From a checkpoint of a small transformer trained on Wikipedia.
Size: width 512, vocabulary 32000, 64.3M parameters.
Architecture: RMSNorm after each block, rotary positions, no biases in attention or MLP, untied embeddings, normalized queries and keys.
Training: a variant of Adam for these matrices, 1456M tokens, 12168 steps.
Each number is 128 + 32 x the weight over its row's rms, rounded and kept within 0 to 255. Layers, rows and columns count from 0. The size above them is the row's rms in percent of the matrix's.

# layer 6 MLP up, 1024x512, rms 0.0846, rows 284-350, columns 320-351
size [106  92 133  94 101 100 104  96  96 109  98 102  98  89  93  96  97 110  99 101 106  98  98 111  96 116  96  95 109 102  99  95 100 102 100 103 101 100  98  99 102 104  88  90 100 104  94  94  92  97 101  87 106 109 112  98  95 102 103 100  92  99 106  92 105 108 107]
[[131 124 150  67 133 187 158 123  99 108 121 124 127 156 119 151  96 114 180 207 127 161 145 123 113 186 129 123 145 107 117 163]
 [ 85 156  60 143 146 131 124  98 130 137 146  90 125 148 153  98 183 166 204 127  95  92 112 144 129  71 134 145  87 105 145 180]
 [134 160  95 178 150 151 100 156 133 161 105 123 117 175  83  87 137 156 115  80 157 149 161 118 106  72  73 143  95 118 129 137]
 [147 116 107 102 180  96  69 113  99 124  76 175 142  81  60 143 142  78 125 113 162 115  89  99  99 182  89  88 138 113 129 140]
 [154 111  79 192 135 135 127  45 136 145 130 145 183 109 120  75 156 119  94 173  53 112 209 142 123 133  57 112 141 160 128 167]
 [142 230 125 142 158 176 119 185 107 165 143 140  88 110 117 132  89 119 100 182 119 179 166 102 118  58 131 146 162 132 137 144]
 [ 57 107 164  70 133 106 136 108 216 128 126  77 184 139  53 129  94 136 141 193 120  91 162 167 117 186 106 106  83 134 139  95]
 [130   4  97 104  89  47 147 181 161 110 165 125 181 107 136 152  69 137  77 135  93 140 159 149 116 189 148 147 131 126 148 128]
 [ 97 152 118 147 129 116 109 131 136 101  79 136  49 104 121 113  71 121 119 109  64 135  96 175 134 116 112 126 134 133 133 140]
 [105 140 113  89 107 168  69 149 129 123 101  91 138 150 107 194 123 237 163 130 134 149 124  85 142 164  87 162 113 114 142 124]
 [ 56 124 116  68 119 196 116  89 179  67 121  92 123 172 126 112 100 198  98  99 129 149 151 125 117 153  73  63  72 191  88 163]
 [ 94 184  75 137 155 115 128 158 177  86 116 138 188 153 109 147 138 129  94 143 141 140 125 160 185 130 142 169  91 112 168  98]
 [190  74 129 157  89 189  97 122 175  60  62 148 108 176 134  63 126 146 100 105 156  89 203 194 129 122 100 139 132 117 123 134]
 [119 142 141 114 139 101 135 149 128 103 100 114  98 139  91 108 169  97 189  97 118 107  92 165 132 141 161 115 100 154  88 144]
 [116 192 110 102 156 172 174  75 150  94 164 116 108 127 126 148 161 160 129 118 123 147 119 160 189  73 121 105 143  73 170 138]
 [138 101 129  84 118 129 135 134 167 105  90  86 149 157 131 162 145 138 159 103 149 146 125 120  58 120 147  97 134 121 106 148]
 [169 169 171 181  69 149 129 170  99 109  91 113 142 129 116 197 140 148 180 160 165 140 115 118 113 124  74 102 140 159 131 185]
 [ 75 106 127 107 129 141  84 123 171  95 113 129  51 158 141 127 169 131 180 121 135 172 136  73  98 136 131 138 172 111 131 132]
 [ 85  96 154 139 172 133 163  93 112 148 136 109 154 139 113 113 134 149 180 153 129  74 151 104 146  78 151 180 123 133 168 111]
 [137 130 100 119 169 160  75 120  72 159  90 155 163 133 127  96 106 191 112 119  69 141 119 163 130 150 159 125 157 146 127 146]
 [137 129 144 119 112 139 176 123 116 157 130 139 127 100 179 162 148 120 173 143 155 130 105 172 163 126 143 149 108 104 183  67]
 [148 121 179 201 119 125 130 151 121 122 101 190 134  49  67  82 119  65 143  89 152 189  75 128 107 164 154  35 112 120 116  82]
 [122 109 109 137 103 129 157 158 159 117 109 135 110 142 128 114 208 170  65 130  88 141 117 124 145  95 161 129 142 105 164 123]
 [ 93 110 123 179 119 148 128 101  58 146 152 102  77 169 168 124 147 129 174 159 137 112 141  96 157 121 169  86 141 179  85 127]
 [112 126 102 175 114 149 117 162 127 104 159 160 144 141 155 115 140 120 113 106 124 201 185 197 147 177 190 154 159 122 156 113]
 [144 125 111 112  87  93 140 146 185 163 107  77 163 138 123 136 176 200  35 131  96 125 114  98 111 144 122 191  68  89 151 136]
 [ 61 147  94 162 150 120 160 180 178  50 138 140 182  76  96 106 111 109 139  97  94 139 213 113 135 146 130 121 104  95  77 167]
 [ 92 133 108 186 115 123 124 105 132 111 103 150 135 141 192 162 130 168  85 155 149 130 156  50 138 106 116 117  93 111 132 122]
 [ 93 112 102 124 153 105 153 108 118 103 138 175 142 108 174 166 109 121  87 158  99 149 114 103 183  64  89 162 134  92  71 134]
 [161  80 133 171 139 146 160 139 111 137 148 116 121 155 162 124 115 115  89 158 135 128 173  70 183 173 133 246 142 135  86 199]
 [ 85 114 128 137 152  95 146 119 174 234 146 148 134 146 136 180 134 160 109  93 160 119 131 117 172 133 152  93 133 145 160 119]
 [129 156 127 189 108 163 149 128 162 146 128 144 152 125 133 146  93 109  61 178 154 121 139 142 153 107  92 124 140 151 144 148]
 [185  97  62 129 128 171 100 127 153 140 174 124 128 167 140 153 114 143 162 147 164 104 144 122 101 119 166 140 146 119 111 127]
 [ 71 122 101 121 146 113 148  69  52 101 112 100 139  43 108 104 113 138 124  98 148  97 121 164 132 177 169  86 103 104 133 130]
 [137 100  88  86 161  79 102  70 110  84 128  81 117 167  66  98 128  98  94 116 153 172 119 148  79  79 126  89 125 130 116 117]
 [ 57 192 133 154 150  84 125  81 130  69  87 128  98 142 142 126  92 115 155 147 145 156 127 120 153 106 135  53 149 119 168 152]
 [129  83  99 101 151 117 144  91  89 181 178 158 167  84 160 134 136  76 110 141 138  99  92 158 105 113 164 103 116 128 129 110]
 [118 142 154 175 133  86 148 129  62 159 133 151 162 153  94 123 182 114  92 101 132 101 108 160 114 137 141  91 122  70 105 143]
 [177 111  97 155 156 123 121 112  96 165 104 104 121 123 145 143 133 126 100 110 122 176 160 135 167 162 114 113  93  49 126  41]
 [155  89 122 182 188 188  89  87 116 193 132  64  90 138 151  76 111 104 134 133  93 126  82 119 137 120 164 140 121 173 191 179]
 [135 150 102 154 101 129 132 160 125 194 135  73  84  67 137  57 119  64 111  95 166 141  93 154 122  28 179 157 152 172 101 106]
 [124  80 154 122  89 116 113 135 134 106 177 200 142 141 138 121 117 109 129  82  91 161 125 128 157 105 125 119 141 122 150 139]
 [102 129 120  33 127  66 152 110 142 147 121 104  96  91  83 162  73 124 151 143 145 154 138 193 161 125 104 183 113 114 134 135]
 [108  78 148 137 115 112 126 120  72 153 107  77 161 140 133 112 194 140 111 139  84 121 113 149 155 154 113 124 109 157 192 153]
 [128 123 134 112  89 122 147 111 154 118 118 121  97 143  91 147 106 150  70 170 130 123 129 118 101 167 161 148  73 106 174 111]
 [145 114  89 126 189  64  82 103 121  81 143 144  92 141 163  99 141 144 156  37 117 135 114 137 137  94 166 146 165 158  98 109]
 [103 152 177 139  66  61 127 142 111 129 188 145  88  98 104 179  87 169 107 129 129 101 124 100 148 129 146 114  78 143 123 114]
 [ 81 122  98 122  95 192 150 154 132 163 126 119 124  97 109 104 130  74 167 173 132 172 138 129 123 146  58 120  94 152 173  82]
 [103  86 125  75 177 140 149 112 160 159 156  89 127  44 161  87  77  77 133 116  60 155  91 181 138 116 187  92 127 141  94 116]
 [190 173  88 150  54  88 121 127  76 132  90 163 155 125 118  74  84 123 136 123 130 156 182 119  99 135 100  53 150 128 164 205]
 [141  96 143 167 132 115  91 123 104 116 114 147 145 129 142 128 112 101 157 142 122 125 158 168 124 130 119 136 109 132 149  97]
 [ 78 139 127 179 114 160 167 113 105 152 158  92 177 154  48 136 135 103 139 115  99  98 100 123 132 138 160 121 114 107 103 129]
 [116 141 149  85 105 115 101  86  41 106 117 240 178 134 167  88 101 158  84 112 154 138 135 191 149 185 148 134 186 129 130 146]
 [120 126  88 135  97 122 129 200 108  75 145 107 135 117  84 151 118 133 103 109 187  76 178 163 148 122 164  85 137 118 106 111]
 [180 152 191 112  67 124  75 104  72 123 164  98 118 107  92 110  99  72 149 111 167 127 119 105 147 114 178 167 163 115 154 122]
 [ 93 122 122  89 110  97  77 144 171  94  92  61 133 151 101 169 125 155 108 178 140 124 128  80 113 150 144 103 161 118 148  95]
 [117 129  90 137  76  45  87 193 105 100 167  97 201 118 156  96 140 141 135 117 121 118 132 135  86 136 101 125 156 144 178 128]
 [159 128  83 146 133  75 104  51 110  96  82 109 138 198  75 104 110 135 101 127 139  98 136 112  95  95 153 129  78 141 105  84]
 [183 182  70  98 101 151 128 150  90 126 133 132 190 133 195 119  64 146 137 136  89 144  65 107 113 108 149  70 150 110 170 146]
 [138 117 105 182 106 136 135 100  88 137 116 227 102  89 122 155  79 113  45 110 108 115 134 157 124 103 180 153 134 167 117  81]
 [153 157 133 171 110 189  87 163 131 122 138  80 120  72 200 152 109 119 140 115 139 120  58 106  80  71 123  84 190 125  98 106]
 [158 115 169 123  76 137 125 161  93 146 105 105 107 130 152 140 106 147 187 152 147 195 166 125  97  69 107 142 178  94  89 200]
 [106 182 129  93 105 104  90  80 143 214 138 109 103 169  84 122 161 157  86 164 192 161 147 131 135 158 114  79  96 158  98 195]
 [155 106  93 141 130 114 115 128 150  83 145 143 138 103 157 193 111 170  45 135 138 154 143 120 136 104 180 169 102 112 107 150]
 [102 103 181 126 125 146  94 167 172 168 159 118 161 104  77 163 174 107 182 107 154 122 171 130 114 142  75 144 136 208 130 147]
 [129  95 119 134 188 175 102 131 157 106 124  97  83  75  93 146  45  80 175 160 106  86 159 106 110 134 105 162 205 140  81 107]
 [ 91  94 140 133 121 147 178 110 190 158 163 147 100 152 124 130  95  92 143  83 105 111 126 139 100 157 128  69 160 133 131 122]]
# layer 6 MLP down (transposed), 1024x512, rms 0.0806, rows 284-350, columns 320-351
size [103  94 117  99 100  98 112  96  93 104  98 101  99  91  93 100  98 104 100 103 102  95  97 107  96 105 101  96 102  99 104  98  98 104  95 100 101 100  99 100  99 101  93  96  98 101  97  97  95  98 101  87 102 108 108  98  97  99 102  99  96 101 104  91 108 104 104]
[[139  75 131  56 120  86 169 138  88 135 139  48 130 208 133  73  96  62 125 131 190 134 134 138 152 132 131  85  71 106 183 161]
 [118 200 144  86  95 122 120 108 142 111 146 145 146 109 113 198 117 133 153 122 125 127 125 154 139 148 157 110 134  75 133 130]
 [158  94  96 116 169 104 151 114 148 167 121 135 161 134 112  61 104  64 177 148 113 108  93 172 111 100  98 152 102  81 123  86]
 [111 146 115  77 120 186 138 164 137 117 154 136 118 182 129  76 149  83 131  40 138  53 152 121 153 153 106 137 135  57 134 161]
 [135  74 130 122 148 135  77  72 105 171 108 141 119 106 143 133 175 194 170  79 139  77 142  64 129 100  89 151 163 178 135 157]
 [ 94  88 132 100 148 114  96 167 122 115 101 136 115 140 116 176 141 135 142 150 122 119 124  84 135  82 119 163 121 125 167 114]
 [181 140 146 100 125 110  65  92 127 137 166 162 119 138 203 128 148 171 130  62 103 211 122 131 115 133 212 134 138 104 140 147]
 [120 141 110  77 118 135 107 142 110 157 135 125 154 109 124  98 132 129 140 133 161 134 118 147 131 146 112 103 170 106 158  83]
 [133 163 105 164 158 126 150 100 167 167 123 141  96 143 194  91 119 127 124 114 153 104 184 104 109 105 131 108  93  85 151 138]
 [152 105 126  45  88 155 158 148 109 147 139 105 102  82 158 150 112 151 124 132  82 113  69 148 152 100 169 157 118 136 112 154]
 [112 121 188  64  31 104  84 175  80 113 138 109 156 136  89 162 118 186  88 102 126 138 115 169 100 146  89 149 213 155 129 194]
 [171 135 163 116 133 109 187 137 120 144 152 189 104 118 156  73 105 133 100 159 101 107 152 148 174 129 114 114  58 166 170 110]
 [127 139 150 170  94 112 138 161 155  89  93  98 163  88  87 151 139 121 138 191 126 148 100 139 137  99 141 149  97 123  56 164]
 [123 146 107  97 132 181  96  71  85  93 116 117 155 134 113 117 119 161 131 139 142 104 108 108  94 125 146 122 141 132 115  85]
 [105 147 161 103 121  83 203 147 138 137 161 173 149  66  99 133 166 116  78 136 138 106 102  99 104 187 143  86 118 140 151 144]
 [110 123 127 100 108  94 117 154 131 101 125 133  89 147 161 107 138 120 111  93  71 127 115 108 131  51 123 158 154 118 105 143]
 [190 109 141 143  82 115 118 164 126 141 149  85 141 156  74 129 121 194 103 135 126 102 127 138 145 111 164 113 117 108 140 103]
 [121 125 155 183  99 130 147 138 137 100 166  73  67 144 166 221 111 119 170 124 156 142  72 141 117 147 154 144 104 140 141 134]
 [156 126  98 107 182 157 143  73 125 150 135 155 150 117  68 131  76 179 170 133  69 175 157 168 133 155 162 112  94 138  55  94]
 [ 53 171 152 114 122  63 140 161 155 120 115  62 153 147 112 153 163 124 129 146 116 168 146 132 125 130 139 160 138 125 142 106]
 [153  44 102 189 104 136 120 117 137 131 128 127 149 103  10 142 106 122 101 153  60 145 121 123 134 107  83 149 129 130  69 152]
 [ 57 108 110 107 127  72 130 153 103 174 112 132 100 103 156  76 204  99 105  94 114 158  93 100 191  86 117 137 188 178 147  77]
 [154  64 164 120 132 106 136  92 158  61 121  86 142  89  85 157 113 105 130 124 130 121 201 162 131 112 125 161 140 143 138 110]
 [144 143  92 104 114  88  81 112 152 134 106 138 138  97 210 153 168 143 147  47 135 115 187 136 118  78 146 110 203  88 113 141]
 [147 126  66 134 175 132 143 132 118 135  90 158 102 173 164  87  93 123 132 134 137 168 153 161 120 109 122 110 127 124 169 115]
 [ 87 112 115 115 116 203 187 148 114 199 106 125 151 168 150 155  63 175 125 109 152  81 118 138 140 148 125 149  85 116 138 129]
 [119 112  88 128 163 154 109 134 110 172  65 102 121 110 119 129 139 179 106 126 183 109 175  95 140  71 147 158 128 148 117 119]
 [149 175  52 130 175 198 106 117 102  85 131 118 137 121 124 136 156 147 155 103 136 138 145 152 165 149 125 167 107 152 135 156]
 [147  87 123 106 121  95 126 168  87  84 108 137 141 111 114 159 159  74 104 115 139 113 117 119 115 145 109 180 160  79 154 106]
 [120 161 115  69 155 111 129 188 147 100 128 147  85 138 155 129 121 167 123  87  66 118 164 118  68 104 164 116 107 143 142  77]
 [104  91  98  98 149 167 131 200 162 130 113 147 172 122 135 115 170 150 124 173 152  98 103 167  94 142  94 182 104 141 140 156]
 [152 125 126  59 129 135 107 133  76 144 206 127 116 138 145 103 144 149 157  88 135  91 130  95  92 174 142 115 174 142  91 176]
 [ 59 131 124 110 108 134  81 131 118  87 137 191  89 119 181 104 107 164 151 135 167 146 158 115 108 119 156 152  91 133 114 128]
 [132 177 139 112  94 125 136 142 136 147 128  97 164 188 213 183 168  86 144 119  95 126 184 179 106 108 145  91 133  89 143 115]
 [194  91  92 190 146 161 131 126  68 188 138 151 144 146 149 104 113 131  94 133 120 145  82 169  93  77 153 140  94 159 156 143]
 [118 158 138 142 156 163 106 105 144 149 152 171  94 147 157 110 147 154  66 105  90 106 149 155  75 119 112 119  82 177 169 163]
 [125  93 148 175 176  84 151 102 104 112  86 101 120 158 143 150 109 117 109 160 150 123 117  76 144 142 126 132  70 127 105  96]
 [155 120  98 164 193 176  74 112 108 146 182 189 156  82 154  98 103 115 117  74 121 124 121  94 102 123 179 154 147 121  79 138]
 [116  95 159  82 146 115  84 112  60 143 109 124 175 150 117 187  63 117 187  85 104  89 147  97 116 116 113 145 145 163 144 128]
 [119  67 141 159 186 132  90 145 141 145  91 146 102 131 172 126  84 149  91 121 130 179 120 147 153 146 157 115 137 118 129 149]
 [130 137  89 123  76 180 132 196 160 138 117 158 157 139 155 200 152 191 119 118 157  94 147  89 108 165 122 146 150 120 150 133]
 [151 190 130 123 161 163 138 156 176 127 125 158 113 102 135 143 162 164 159 126  72 218 132 135 161  87 126 144 141 192 115 127]
 [173 108 100 176  89 143 183 110 143 114 160 112 101 173 152 170 113 116 157 107 189 128  60 106  72 167 117 141 171  77 156  86]
 [124  56 122 100 171 132 104 148 109 113 113 140 116  94 184 138 134 119 123 109 105 112 149 152 137 112 113 148 104 121 151 192]
 [122 136  84  95 132 131 115  68 107 156 133 123 157 109 155 136 115 130 137  91  88  99 208 123 161  90 184 134 170  90  93 116]
 [194 189 172 111 103 135 173  94 149 107 191 198 131 102 148 182 133 138 163  90 133 154 119 156 125  93 105 165 111 120  50 169]
 [161 180 127 105 135 126  76 115 111 140 118  71 104 138 128 125 192 129 118 171  94 120 116 149  82 156  88 143 171 130  92 138]
 [130 119  97 145 125 141 144 111  92 171 181 137 148 133 138  78 186 108 186 223  99 147 128 123 146 118 118 138  76 101  78 129]
 [136 116  90  96  97 140 136  98 104 169 106 175 129  89 138 143 151 163 111 155 139 108  89 144 101 112  85 111 140 123 168 135]
 [102 124 116 136 157 142  69 131 207  58 113 148 142 178 149 122 140 136 117 137 179 162 115  92 164 148 126 150 112 110 147 133]
 [170 106 129 133 148 157 120 127 137 126 103 168  61 152 109 155 138 155 149  90 112 131  82  85 147 127 140 153 170 148 166 131]
 [120  57 156  83 124  90  60 136 130  51 134 175 131 131 153 143 137 160 148 118 140 142 120 130 160 140 143 141 114 144 145  91]
 [136 130  73 102 146 186 201 142 178  89 146  70 156 153 121  96  71 163 123 104 105 113 156 167 148  66 160  89 148 107 181 161]
 [ 83 124 134 149 182 225 143 170 114 179 182 111 117 100 126  97 207 150 171 152 150 140 127 104 131 148 115 138 160 132 175 171]
 [174 114  80 104 162 102 153 101 106 119 186 175  19 158 180 149  88 100 119 116 159  50 149 140 108 138 163 112 106 133 147 169]
 [135 186  78 138 146 147 164 104  41  71  94 120 149 111 123 154 169 110  96 121 128 130 127 132 116 142 117 215  85 140 130 132]
 [163 165 147 115 206 190 135 100 143 153 167 184 154 150 141 139 111 148 162 181 132 187  93 138 111 102  95 103 124 104 135 144]
 [146 118 196 116 113 109 115 151 181  86 154 168 110 103 117  86 124 128 203 148 117 130 139 125 160 110  82 137 176  87  97 106]
 [154 110 106 132 110 128 127 121  98 152 124  51 158 131 130 168 149 139 110  93 150 120 114 114 171  89 120  95 154 154 145 178]
 [ 92 186 128 148 119 130 133 164 162 131  87  99 152 139 135 111 196 150 143 135 107 166 161 141 144 137 150 121 118 166 154 173]
 [ 91  96 164 175 136 154 172  90 171 161  50 147 128 107  84 152 164 100  58 164 104 165  84 162 136 132 101 134  87 167 129 153]
 [139 138 118 132 154 135  80 110 140 142  75  99 162 146 131  97 143 124  78 114 102 126 151 129 149 150 124 149 122  93  91  99]
 [131 107 110 192 131 139 157  62 125 139 102  89 187 159 126 179 122 104 107 109 148 100 142 123 127 159 126  84 140  99 108 144]
 [ 71 147  83 175 103 124 131 154 129 177 124 140 156 104 114 106 104 127 188 113 142 164 131 114  96 185 117 166 158 162 125  80]
 [139  53 105 165 198 107 121 139 155 110  95 163  39 162 124 173 103 136 153 151 137 117  87 131 135 191 104  79 172 134 147 115]
 [ 85 112 138 155 192 106  72 124 133 124 188 147 138 122 126 122 155 123 115 100 124 137 140  90 122 151  96  92 154  88  71 110]
 [144 170 178 113 131 152 166  70 137 166 125  59  61 144  54 108 109 114 110  94 125 144 138 173 124 113 128 126 140  93 158 116]]
# layer 6 MLP gate, 1024x512, rms 0.0786, rows 285-350, columns 320-351
size [ 96 108 100  98  98 106  94  96 101  96 103  99  92  93  96  99 105  99 101  99  98  99 109  95 108 102 100 104 106 103  97 100 107  98  97 102  94 101  99  99 107  95  94  95 103  97  98  96  95 101  93 102 107 106  97 102 105 102 100  96  96 107  96 106 108 104]
[[114 186 190 120 124 130 201 172 162  99 153 110 149 122  93 151 158 127 198 161  90  94 105  78 138 100 146 168  86 122 133  86]
 [ 66 136 132  59 103 103 118 114 126 131 120  85 177 176  84 147 151 135 163  68 121 107 140  84 165 210 155  87 174 120 147  98]
 [146 130 169  86  91 129 173 136 126  99 190 193 169 130 125 148 172 125  86 144 116 125 120 134 111 111 165 149 135 142 147 131]
 [195  63 187 165 186 188  81 115 193  89 133 120 132 183 138 137 144 117 131  75 150  76 140 144 120 138 122 140  85  96  63 154]
 [146  80 112 181 166 109 102 107  70 115 113 138 108 148 178 143  98 167 213 132 135  75 115  95 130 145 124 115 118 156 138 133]
 [101  96  87 148 134 189 170  87 138 109 111 115 118  55  38 173 164 162 138 148 140  82 110 124  87 109  29 134 123 203 120  87]
 [140 139 173  75 136 104 157 114 139 114  99 170 142 106 169 166 145 138 101 131 116 152 205  73 145 168 159 102  87 125  87 111]
 [111 134 115 149 100 137 152 109 104  94  95 139 156 150 102  94 158 119 186  82 149  97 163 110 129 124 148  85  75 148 158 175]
 [109 183  89  63 100 104 123 130 132 187 116  93 124 135 150 138 147 146 159 109 100  95 115  66 150 130 117 208 113 103  94  99]
 [136 116 149 131 108 165 115  91 127  70  99 117 136  88  95 158 130 142 138 101 154 162 122 107 114 158 113  89 125 201  99 118]
 [143 126 155 141 125 178  89 110 148 134 138 150 112 155 122 125 153  92  57  71 122 173 105 118  97 107 128 178 109  83  71 176]
 [165 152 126 190 157 177 125 154 128 125 107 177 146 140 165  90 110 129 182 120 183 166 141 114 191  79 147  96 149  75 146 122]
 [139 125  66 102 145  95 152 143 140 117 128  69 163  96 137 182  91 167 139 132 138  66 140  18 204 148 103 131  99 106 130 162]
 [104 146 146 145 139 102 192 147 108 135 170 147 157 117 101 161 141 100 103 164 188  91 128 118 108 183  85 133  77 228 178  62]
 [124 118 168 114 112 112 161 115  98 174 158 168 153  95 132  89 159 142  87 117  90 118  75 144 137 206  77 158  96 137 106 187]
 [166  87  95 118  84  97  99 119 137 122 142 137 106  92 185 146 171 150 148 169 130 110 113  99 121 159 114 121 119 168 185 131]
 [142  48 161 170 149 154 176  92 139  87  66 146  83 115 134 149 167 114 138 152 133  75  87 105 123 115 101  81 116 137 103 134]
 [144 164 177 122  98  86 133 102 102  84 128 127 102 132 140 168 137 102  96 104 127 129 123 103 117 132 142 145 182 153 167 108]
 [ 31 145 123 123  97 154 135 153 115 141 160 107 155 116 121 182 114 123 175 152  97 164 116 151 182  81 151 170  75 104 157 117]
 [110  73 207 115 158 136 119 115 116 167 132 121 108 115 150 119 149 135 136 126  87 121 115 135  91 113  88 157  91 143 162 127]
 [111 169 131 231  71 125 122 179  92 159 138  87 121 195  90 144 187 147  96 184  85 129 105 106 170 104  92 187  90 117 144 127]
 [122 202 101 188 193 157 139 147 126 129 158 131 153 144 100  99 153 165 141 102 120  93 123 153 140 126 156 171  96 179 143 101]
 [120 121  96 139  92 171 121 145  93 139 151 108 149  93 135 112 180 112 165 103 138 109 148 127 170 195 115  98 147 116 161  81]
 [122 109 162 131 120 156 127  81 134 123  85 158 105 108 102  85 122 122 146 127  70 135 108 133  72 118 108 125 139  47 138 159]
 [131 100 120 170 149 127 113 152 128 144 131 133 145 134  32 162 171 158  34 147 153 104  63  91 195 144 128 183 122 122 161 128]
 [112 103 138 137 131 163 117 148 161 122  93 196 125 156 138 110 158 115  82 119 162 151  72 212 130 119 139 161 127 164 150 181]
 [136 190 191 122 148 107 118 165 131 100 136  70  68 134 148 149  94  82 180 123  64 168  92 164  92 199 140 209 130 159 129 115]
 [166 106 121 106  86 159 106 126 181  79 112 182 125 212 145 106 117 109  86 188 132 166 177  79 121 118 157 102  95 114  70 180]
 [177 126 118 152 148 142 145 119  81 163 118  77 152 118 113 155 120 159 100 125 119 161 137 128  86 134  94 184 158 147 117 155]
 [ 72  76  91 191 167 109 104 131 146 112 139 161 114 119 125 182 126 122  54 129 173 132 156 150 151 112 171 153 166 152 118 144]
 [150  74 175  85 105  78 154 131 119 160 152 155 117 151 111 126 158  84 131 122 153 166 147 108 158 166 139 151 127 163 198 141]
 [161 170 176 108 136 125 125 132 103 138 196 195 142 105 149 137  68  94 158 136 113 117 158 153 104 129 136 145  82 120 157 177]
 [128  56 109 120  70 110 119 195 167 124 201 179 150  97 131 115 157 190 160 149  70 136 171 171 173  75  96 174  91  84 131  56]
 [135 154  96 147 114  78 161 193  65 109 120 140 143 121  24 131 116  77 132 119  94 146 115 113 146 139 130 121 144 175 126 112]
 [151 143 147 146 110 146 130 113 162 120 161 176 102 154 138  57 118 137 111 122 118 107 174 122  70 102 165  62 100  90 105 172]
 [108 136  92 124 173  98 132 125 152 143 160 113 142 114 170 128 137  79  64 189 152 119 100 143 104 114 137 139  92 181 151 144]
 [119 155 139 146 206 153 102 106 204  45 143 101 119 101 181 128 106 144 122  60 185 128 154 104 138 180 116 122 102 169 143 118]
 [122 145 179 106  92 117 163 166 148 141 158 164 159 116  96 128  72 101 119 170 125 114 135 142 205 103 169 101 123 205 114  37]
 [ 98 100 168 147 107 134 149 157 146 136  92 141 118 184  83 197  86 162 112 123 110 128 138 152 118 176  90 171  95 161 150  75]
 [123  80  93  63  72  93  59 105 135 155  79  89 134 162  87  92 165 133 171 150  91 175 189 138  72 185 138 123 158 145 165 150]
 [136 168  51 128 135  95 134 166 153 140 158 110 119 154 114 160  91 154 215 182 124 141 124  98 147 165 128 116 147 120 196 152]
 [130 111  62 130 138 128 105  62 158 124 128  66 101 145 136 188 161 155  70 134 126  76 127 142 120 136 143 167 184 134 113 128]
 [118 141 136 138 118 160 133 106 121 159 166  83 155 189 113 121 182 163 123 161  83 122 106  94 138 162 169 119 116 167 199 128]
 [139 109 113 165 107 130 169  91 188 107 128 136 108 134 118 161  85 137  58 196 115 136 182  51  99 158 108 154  93  98 152  94]
 [129 146  92 162 140 117 156 173 119  88 137  72  97 130 124 114 119 210 174 114 145 119 131 120 204 126 101  87 134 148 162 143]
 [101 139 133  74 124 118 130 128 113 106 122  39 127 190 161 156 145 131  87 145 165  96 161 147 191 116 139 100 172 128 122 103]
 [ 87 200 132 111 145 118 117 149 110  81 115 118  94 115 171  84  93  76 100 121 150  96 147 104 125 144 149 150 140 146  87 130]
 [180 108  91 198 134  78  87 100 109 135  86 155 123 136 141 157 152 174  79 177 104 100 119 116 138 131 142 174 202 138 126 122]
 [125 129  94  89 131 195  96 118 131 118 120 155  93  88 136 172 137 120 107 110 111 133 105  84 203  97 123 114 126 108 136 123]
 [118  93 149 116 124 119 168 131 144 136 147 133  91 162  92 141 119 173  60 109  98 164 131  87 111 189  96 117 182  70 122 144]
 [168 119 114 114 107 116 195 123  87 164 189 135 171  90  78 124  95 109 119 119 133 121 128  93  65 102 130 131  80 124 121 126]
 [129 108  83 117  99 152 121 107 149  66 151  66 120 219 148 146 166 141  69 106 102 158 121 144 112 142 144  98 134 186 140 137]
 [153 192 110 176  78 109 148 134 118 121 165 152 132 156 167 143 168 173 115 141 157 128 139  92 111 188 124 153 174 149 203 114]
 [161 138 175 146 121 200 113  77 150 121 131  87  96 121 137 115 130 135 177  97 102 147 153 172 165 135 108 139 125 136 139 123]
 [127 187 121 134 226 145 122  99 133 113 136  95 149 136 170 144  83 123 165  87 105  87 159 113 151  89 126 132  86 131  81  51]
 [139 118 132 105 161 119 138 119 150  88 226 114 203  83 105 150 105  90 142 120  92 170 117 140 101 143  89   3  60 159 123 104]
 [152 122  93 188 166  92 126  88 130 130  80  34 117 143 109 107 159 157 201  79 136 136 130  91 157 141 104 119  95  98 188  79]
 [101 107 122 110 133 132 188 120 136 126 140 102 150 161 170 190 139 204 168 141 128 129  48 126 174 100 127  98 110 141 151 123]
 [130 106 104 149  88 155 124 212 133 149 146  77 149 173 133 208 148 179 142 185 138 109 166  63 120 255 155 151  83 142 159 143]
 [118 121 114 122  95 157 105 143 132 148 139 111 195 161 138 160 116 136 137 145  66 136 167 106 165  90  79 138 133 135 152 110]
 [155 163 172  91 168 178 147 119  97 130 166 157 106 118 167 184 158 106 187 137 154 120 139  91 145 202 211 136 124 138 141 147]
 [ 75 165 152 155 128 158 139  88 110 116 110  91 113 193 122 171 114 119  85 109 130 124 107  83 125 152 141 106 116 214 133 124]
 [157 146 167  93 128 221 119 131 126  60  87  72 141 138 167 132 153 127 108 134 167 140 125  83 133 117 124  33 157 186 148 104]
 [102  95 107  84 141 109 101 149 162 108 135  88 129 207 162 219 188 150  99 135  75 115 157 133  77 123 113 212 137 174 142 110]
 [123  62  87  94 131 161 116 158  93 103 107 207 148  83 158 104 154 120 146 169 117 172 158 180 126 134 109 186 117 117 113 155]
 [160 115 126 126 108 189 112 142 129 106 179 163 108 156 137 142 119 140 144 122  99 120 109 130 133 108 143 104 125 112 141  85]]